config = dict(
    activation='gelu',
    norm='layernorm',
    norm_eps=1e-05,
    rope_fraction=0.75,
    attn_scale=0.125,
    bias='none',
    init='normal',
    init_std_up=0.0349,
    init_std_down=0.00306,
    lr=0.0014,
    weight_decay=0.043,
)
Each number is 500 + 40 x the weight over its row's rms, rounded and kept within 0 to 999. Layers, rows and columns count from 0. Numbers have three digits each. The size before them is the row's rms in percent of the matrix's.

# layer 9 MLP up, 1600x320, rms 0.102, rows 1124-1201, columns 160-199
107:491483513527480500532495489609555496474493536511490512515535498445529480508496498531531566551472508536498568449500419486
099:514489521501498478485551528512534493525533609517568465451523502543469487467514498526534492466485508574463554577507458530
098:481472436561418468466556561552559472512428527432522478526593580535534535467462509483479462498472540520493553504563580448
099:482425507512514507502453518538528443514463490495568531499492540515521500506484540472465475550526487521431494518488436558
092:523502508500518505497494535497550522543524558515503483599508531512534527473583466500521538439569609490483586522494438476
099:501501457442528520460455558547456435581405503470472544482524462504502505481546510491479508568435483595478499462521456489
094:500557457525502408493504477491472557494502469509476483560473509445556488480425526439519484534417500511475510545462570550
096:506476482508496486539493482515510564538542510483541495530470525555497453442525472493530493525486506457427510462493480519
093:518527557436537446412508502529512506529482424469534495551503500565424488490498480460508554511498493543527505490514465490
101:496526442442437487552511549530506531560415525475480552587522499519469459509494487404562503480508498485493478454406486482
114:541500476452466485521473517526600519554516533437518523511530536497497495474499534548526494524454519612459477517435534444
097:530523476483469473515482492546468514495504471478470577545475570581474524525499408547473516511525471533449509457396478466
101:475558451511535524546514451522421475522531450567517525550524503512558486486459501497462466401524513505504535555544456480
098:550464480480528531417575467460467498530470552505521485538476485483507457503489501496461556547494554576439491554542500487
095:489451541442532477429439560583463499557568452468563543519525532498553481415544447481527496563494525544492508515499477508
102:504536520435596465538502499491469621520500485469540491484528483519527454444514488530492491422460512483534459483523563512
097:544427504542488580497530525490546529442498513480496573499556450475536496546513506509554452515487492486435521545429553489
100:535523539433507564535471465533492544502491531490545575530521462492552531451561488478431440467516457499492532485483482546
099:507513479513469504526428483491506511492562505467555527454506495473491546499541524517456517549532466513502527449451514451
105:479522488437515516529512549509433501532507501466598409482509511440446520442512474486481449480460532490433516480513475533
106:512483481391488470480527606545519405439484541489539499494484571541458510407445476461476492470548475534522541483542498510
101:482518556500523566486508536525564466543501440461491547508462441530501563474511512568424492547505421498454481532430451507
101:501498554506445430477514495523498468482531444493531507467511507499500537446517412473522513510591502535458468480463558548
105:513431592510515459512545536473446600525564556487484521573486495508479519480531495559495464531505493516489589476485457503
097:462489462477540474511477578507533502518528442565490488510523542507450530411542523537501526505546490514468540480423448475
098:500493545532559496478466586513499532483488456496506551553509522486450496557490523512515441541492499512576493471472462480
097:562462395485492454560511419510494627469509496501468564447538500530532517472577525487390450469456484508475584550513462522
089:547493550520467519484497544583456493494461485509500406548448488567530480496466476522569508509462550501493509464415488444
102:531485524505508439489444480539570415558575470512556508490473481459530479531564536503453504568534446501463493532506544514
092:581517533445531484424467499557486506524502453511589574489484529510521574530454475494447497434505469542432501535519499523
104:513498463525528540438411513522535495528470517514484470466518530545459505481524519473517601515522503541506472449542453549
105:538461459489546497423562536486457517501469486481519587481466451491464521522496442417469450419551565491537492541527470510
100:491495510560507542419495540493599455457524513479524470534491454522566475480546490563430585536443469493470443573499479546
123:465521520515526501505544481532520530517501429457456522581495459542450448500495511524434538489433506519478542513468472492
109:537536541492450506540512487522446489495501459510511497477457496471528561469533508472478493406500468510453460488471515501
103:539494445402532482463521530449500451505550536451517511451473557487446596513442468475497469431463529552509493496515458547
098:429509527497489485529585488519491518472482530456553556523518472407481500505485469556484480485469516512429513532452509458
087:545559433480486519486584501494471512572524549463532621528520452504522429433509553512544530497544537505481523480533504470
095:587489468427557499498497490490532507506446528444498569531506503547481557429503481535507589491518490544443511460505456508
103:529460534496518533426553512510519535526440470543535494475501525398549529473471469544472497491494499503500535537484514544
102:462520518489507505441530509501483503568539513466477553514457422511508540521460487432519455525442547539492530522486504433
102:512507588467512555503469515473494495523489454498497494538527406517529564514556540494542503538490511486460466544500474460
093:480485497365489517477496490425491489514435473547604580486514437544492533518613503544427439417539503478424535503449451544
105:462479440500551505494487475477606446473446530421495480446474484549481570498451526480484483487435536553549505536556480488
103:526426464427497542543510570477499506487542488430538528570562453453511501457508594534548495494467503570457568596455483536
095:563461545457527502488464530556493592495563486523540511557439480520513514484576492514519533523489488548490542499474516548
101:462492499502518522512558505487517547520526608467509477525466510503490484557460469501445462477489518509420539554500468491
097:537522501504463552485473579531483513445516442516537505460469529580471496509581477437507509463478469504532513537478462463
103:522444436466517558487536476498535514481458519487555491525526523486503487528521507509420537481460531526471557452542420463
102:473517391455496492489510477544528476548481531464426514493469514474482574465503569521459510481524462500486482492578471460
093:554475521458503472453532556448498503503549507411529464497553496530507516557539491500453454534503495520489537540447453470
104:471458530505496572467539483553467540600444508494511548476542470530503498445589458525544473504470525488394547538491433422
093:511489493557499524453519500544510506509462437477471555541560469457542463510537466502498533447478529506491522500529518439
104:451474504429513526506460553594501524542487483501474461506447437536429534454504507528533476498526523489478473473370466487
099:516559467514533525490488538561449516461470536497452474520432478544491527520515375460560381463465519543516495520488490494
093:540506576582581541525538468495504444485538466469519517492509472437443496543526481499524473463485497458495505430491499504
098:530458448509497488528502477534485528530495462495491548505562489448435525464519544444439490480469481477501497404528479450
099:499469518475494496477568511492554483527508517512445546572454498578532535413472485484493422518531515507556507530560496554
098:561498535565504553464552520566526507512527339498499493516531405493542561466534508462512438488501520531509545456517495486
097:503532503477447452452559512487489494542476515522533467467527482495501460398611546532524423532549464429396506555496479491
097:464516537504499477426558544513516578497517533523529440526560443604425462429554489407491449453504483566462528543477479499
094:527539562503452522513564495540447511466520488496461560534492470421513490488428527448436517547472496540495526506462520482
087:516521441523489449458515488540473501529473497507526534466474459464489505494508495411520532442495494388491465436571472511
101:511501542475483551470490514458509488519481481483529474422543474505462447427579426525528507497421576512466487561551444443
101:584480489488453475474437535497485481526438459511535484494540490535464501480453505505481496468436523549411507524512500511
101:549503452478505533547479531480500513471504391494504479526513463498443564493464519481534549510475506548472551533555492515
098:482479441510481549461509480551540551523478532444490479461473505540484548484560434437478561517404527578478538510602523508
098:582450531511520527498489544457516517503507488463528492466519484497533482548498498551467447492514486445466552548482456588
096:509434535506491512453530457460529512479483505442527532546580557594533489455524533543393523551480550509515483509562532522
100:489504480517520511564513543591482519564447550491497516568535393486477515488459501441525501467451564502475495552445499505
092:415493445460537485478522480486549539487482474561538577496513519487514528540480492464475495483463490501429520547532499475
108:540514452450520453453509552519522531506541498509469514549541383520466455491523532522544534549474500472481565492472433381
104:488580415493463452515498478515516468518434524519572483516464485501530598474523443481461553522510537503498492508523494541
099:437515505513468507533496468520511540483438480539498578494526452510502574499527498458528441491464495497454467508464452506
095:497439527522583485542555537516563501487523533500486540513580542528535495540494534483496502549561524578437584533519504427
098:511529530487468520461437449502560468486512431526521555516540503436483511559520526473470410482454498542483517515497522474
104:441558466526473442499455534487522501528550562505477558557562557510506496509483466472401511469420564465501500494496483523
108:466528453460457509440551496544501496506493535531482498450445507480519498535496506520474526501448547499459580376540514465
# layer 9 MLP down (transposed), 1600x320, rms 0.102, rows 1124-1201, columns 160-199
107:518482470526504429493481410496492562501488418473511566523564460548486531439540482535450507564478490517453480504439517535
102:513508476462531533573506405483514481545444493469505483494543504464451541526459527548586504462450488566502463517516463472
098:529499537559611575477499474523490551361516524451489482596487544477558506458473528481521486446526440537546480514524469520
089:451535463525511547470518512559455515505519476508533552538445528489570488489488516560464464500557436541583512491468534519
091:428463477496472519494542429528501535519491546396533502501550534466588521553516515562503471539481496508520432464524539527
102:522578468487468449490486502494453515530495502505510565531544483484530522441466478445479493564514456471476483399501514601
087:567494481558493461444469507496529439520512525540564506417485504450484461453494511524477467546474539465460495440438542413
114:500479456480532533503498570520481503507452552392534461492418503532554507479493421508485471531540476455455463436454468516
093:514439494510462553585486477434447453438486510419516464455474452485497573548491527504429467517472527461500520511489552526
108:548509562459510500503548468523502506457515511477544570531464508484517498504464496516532449476499509547553463524549501460
116:435488484525379533474524497522459495496522533506477508591477449449464485542527457473435509530453473559501451548562505560
096:481526522510522537495512634543497559456456482484522455502591496436477530483499495545532548475560500520494509471495524461
095:478479469518499535522509492427398497485525469693487467412474492519492524485518484537495469512516419472518528522480536561
097:494495453534468489502470515475508570415447481452517422497485595502445563489552531504512520465464440432501517459524533479
090:491485480542449544550501486450430487473547474549472486530520555455454487500567491465509442470460461538490521555488502549
104:468492507542531519490464533536495570487544489457548547482527494463464438563590533455502586459500469479544518535508501461
093:492533559490510474517504503458462479577501466536526470466420574518494448470443490508485493483516513503579446407579452517
102:403472481473575526520424489489518464533484514482473541507500495483525485561490488448420439542479544488455474506524449523
098:428507458443405500491554511520489505426425393531475532475449491484521517493493489462433507474589529515529459509516495498
102:502491519440558480543483566478453469617406478475544512461417434470427481459441461500473475487546528473429501533499483529
110:504507497532447479530509489555492527559526514463488571579455478495491493485533588493515413489524523472509522550484546508
105:482465541484446525476533559486562487494499533393544507469489582517526522504473561543517511453585457467444439433465541523
104:462513487463497532521537472514450443488505533459519551487547540485408464514507510492472514465529477508522547471491472514
101:462586375500493511508499506508506527466519458467474458492437477452463540453528528511461528545564501507414500509507498507
095:468482525460459482416569507511498453513467556543520506540477463465470444494537544509543485528593383493538485513466499453
100:479468458465506564479609494485489517507484534435457552571536446487558483525516470534491513507488507546461544512540466546
097:508512496535483566502459533503527438590492573462503503602497504399492461462519526508528487504546435415441457484529471524
091:495471465523488504520446516456443532494503521366417523553497539520394504547551440517490522440529488491570463444467444473
095:480438540442565509540473492525488497527423436536528491456538472600472546454497489500490516415499513452471495507538473435
090:489509561509495526528577568484502421527504484518477464570539520495558521471520505458438501546517498475557470545501432547
098:496497527551505550518480519508568509488508511537565557456506541468488440510459450536505560442527503489477466414490479464
103:496503486402465527510499450467450554515468450467503596483584448478446433491478490507532485534463456455420563561541465559
090:524489518524486557509500459493469554552474512479526542566480543492450423547472526491527457486508515579497454485519478484
118:499463523471466555525530505471519499570470461457459493542486442485469488517457484500525502536536548544532483490457563495
111:529462571541501496528537504402464497455525475425526511521534567482537476531465550521514541473525460486474517488460504472
110:533567518563502548445468509491569473483445501421441509553498493462501520450481484530508477452500511446471511476474506505
098:494475404439453594515495511373456501517520468467529598460469511550412480492477435535453473481494497482526558479506455506
086:474516465476470459490445532507488551505533524420438555546493532550434545578511485578434484413464537465524456511495512501
097:458510439503544469493479498493485489483556528463567533523477495485512476570507486522387537452509580503481521469555451484
106:492452470519534501479512510464494498450465464434534434478509510469487462496480482497477505537463522513469541457496475548
101:520486561593548514511518510474486514462508465429498494524466558475501507512525548529547493456530464504486520485525459509
096:474494494490462445485462463495500493459441534569439433557542533495467497489491459535489485502432446467449499460543566525
086:443507546461497522554459532488459490575413525553494510455505393448526507520455489430501477525451487519516410541522538468
105:472504506516528475509502514549490478469496528551483524545455506502509614508498476500498481483495480451501469498566399510
105:502499517532496498517507505495478503451475468416525495483461538480446570520495576459481522480553526495490462518481531498
088:549494469470469566545532494454499427548514533590472506426431532470541505527481553528488554481512566520407420527450562454
103:446489532515549484558445478524490498427551455490490513470482433523525525560511487482566495454534512372467507492493432474
087:529493545514478482466558506483539432565487528637512467545491508513464519522515517532559542520508506528453484467495492431
108:538471543483635524460448450424534504488418494442475469512515451476422525466448575546513483493540463457502529410503480472
101:546468528525533461493431572492473506494546439519563519520496519471525442500526548484481430523507548503480520447470500555
090:510509412489478541531539434475564528491512515491509529524491506518453450533433384502509464404498434612440425462492450479
106:537486498540497501491493469584587481494520553400502497543492496450478465493510489538394537486491455467486535500526539508
092:518502531498494487486477525479515528447503507475573475521469508574497530490510505473477495549533487481486435558484489531
100:474508515564498520498483488546524479509437525536490558535522535509511520480500519522418473526512460455486546486581499529
097:494444553492476441489511535524468522466576486411527536469501540401539456444452586585467680488554559502512568437537498480
091:486440474464422515501494493607487493499434521522543558469526522561474463506513503563489486539514483495488477486489529493
089:520479511457549474449572454484476459440510513523472448496496464481545479527456515527508428502515519460506486574524526539
104:437496562484510524492504537530548553507435492448543507477457507520477450541448542471465490436507436492484486493499536480
097:446545477506527521469558554427475399587500533553483500484474464476443498527515431502507482503471486454411522519437502493
090:453447553471518511527510530524417471516451497518445463481487570479521483481501456501546505508557536534513481495508457525
093:492478481474455411528479581527441453464431510586535465513530504441498489568491455476530530556446610499520438466524548479
087:427587572569489493493482429489486468468474453583480475468538484452492478472425537457480517534515512526520510433511510555
083:550453516501495516482460482478557491472560500573497509540523527480493481526486539499499505570542470541528574523473503499
105:464491444548581499526528503566523538527532460517504506586409534548530511483450582469411504535539458538432543463463462518
097:474545532507583521484448510517524543496492489483511542447505550514446517446526472539500456443475470453545469552518572543
115:525536514460503446460529540475467534496500441413545506557552531467496423518467495531405523501502469531470477433500522509
120:508474508481475505534507508530538526548530448384540526554506519474513446476469498556441467492521479496475488430440456539
094:448471469537463495500569527558397455471478499459567542423536500516553502557463481486475496473438507538510436535462452392
093:598463508521499538546517451440523540496532543461476495482483571474547408578461523495529503451583525503496499492508551578
105:502484500544504530497562430472499527608493536551491560530514435420572440549498475508477517458437488495519443551536521526
091:524491546497567518464497526505504490469554450498506426513519452467535485432524513518532475498488488486561557433492494510
105:454430459473511540476521504462585500501493503494517463505476469507479525501515525548522515534521467544535531506457454496
102:491479515519555479499566495523518532471557476465508544510506512510427458527510509549468509507536532512503568505520481525
090:477593537535500484468450426594537500514536454560554600470516456437540530484466522421491535570434559463541535531499469460
088:507534513441453570454437530461512492525482502539455518502475519466484556437517507511434532492437529504502443517501529532
095:542520478518486450509472518523531536368462489554506502468467568569506434418447471530508497494501524512531454560466499497
101:469530536492486505564472505527480509603525553442520531467564556509578493423438477490499560480468568577396456567501526426
114:458500520495463550441537490489496497485436470445526509493454488437565474500494494541423567508448494509527495474486418507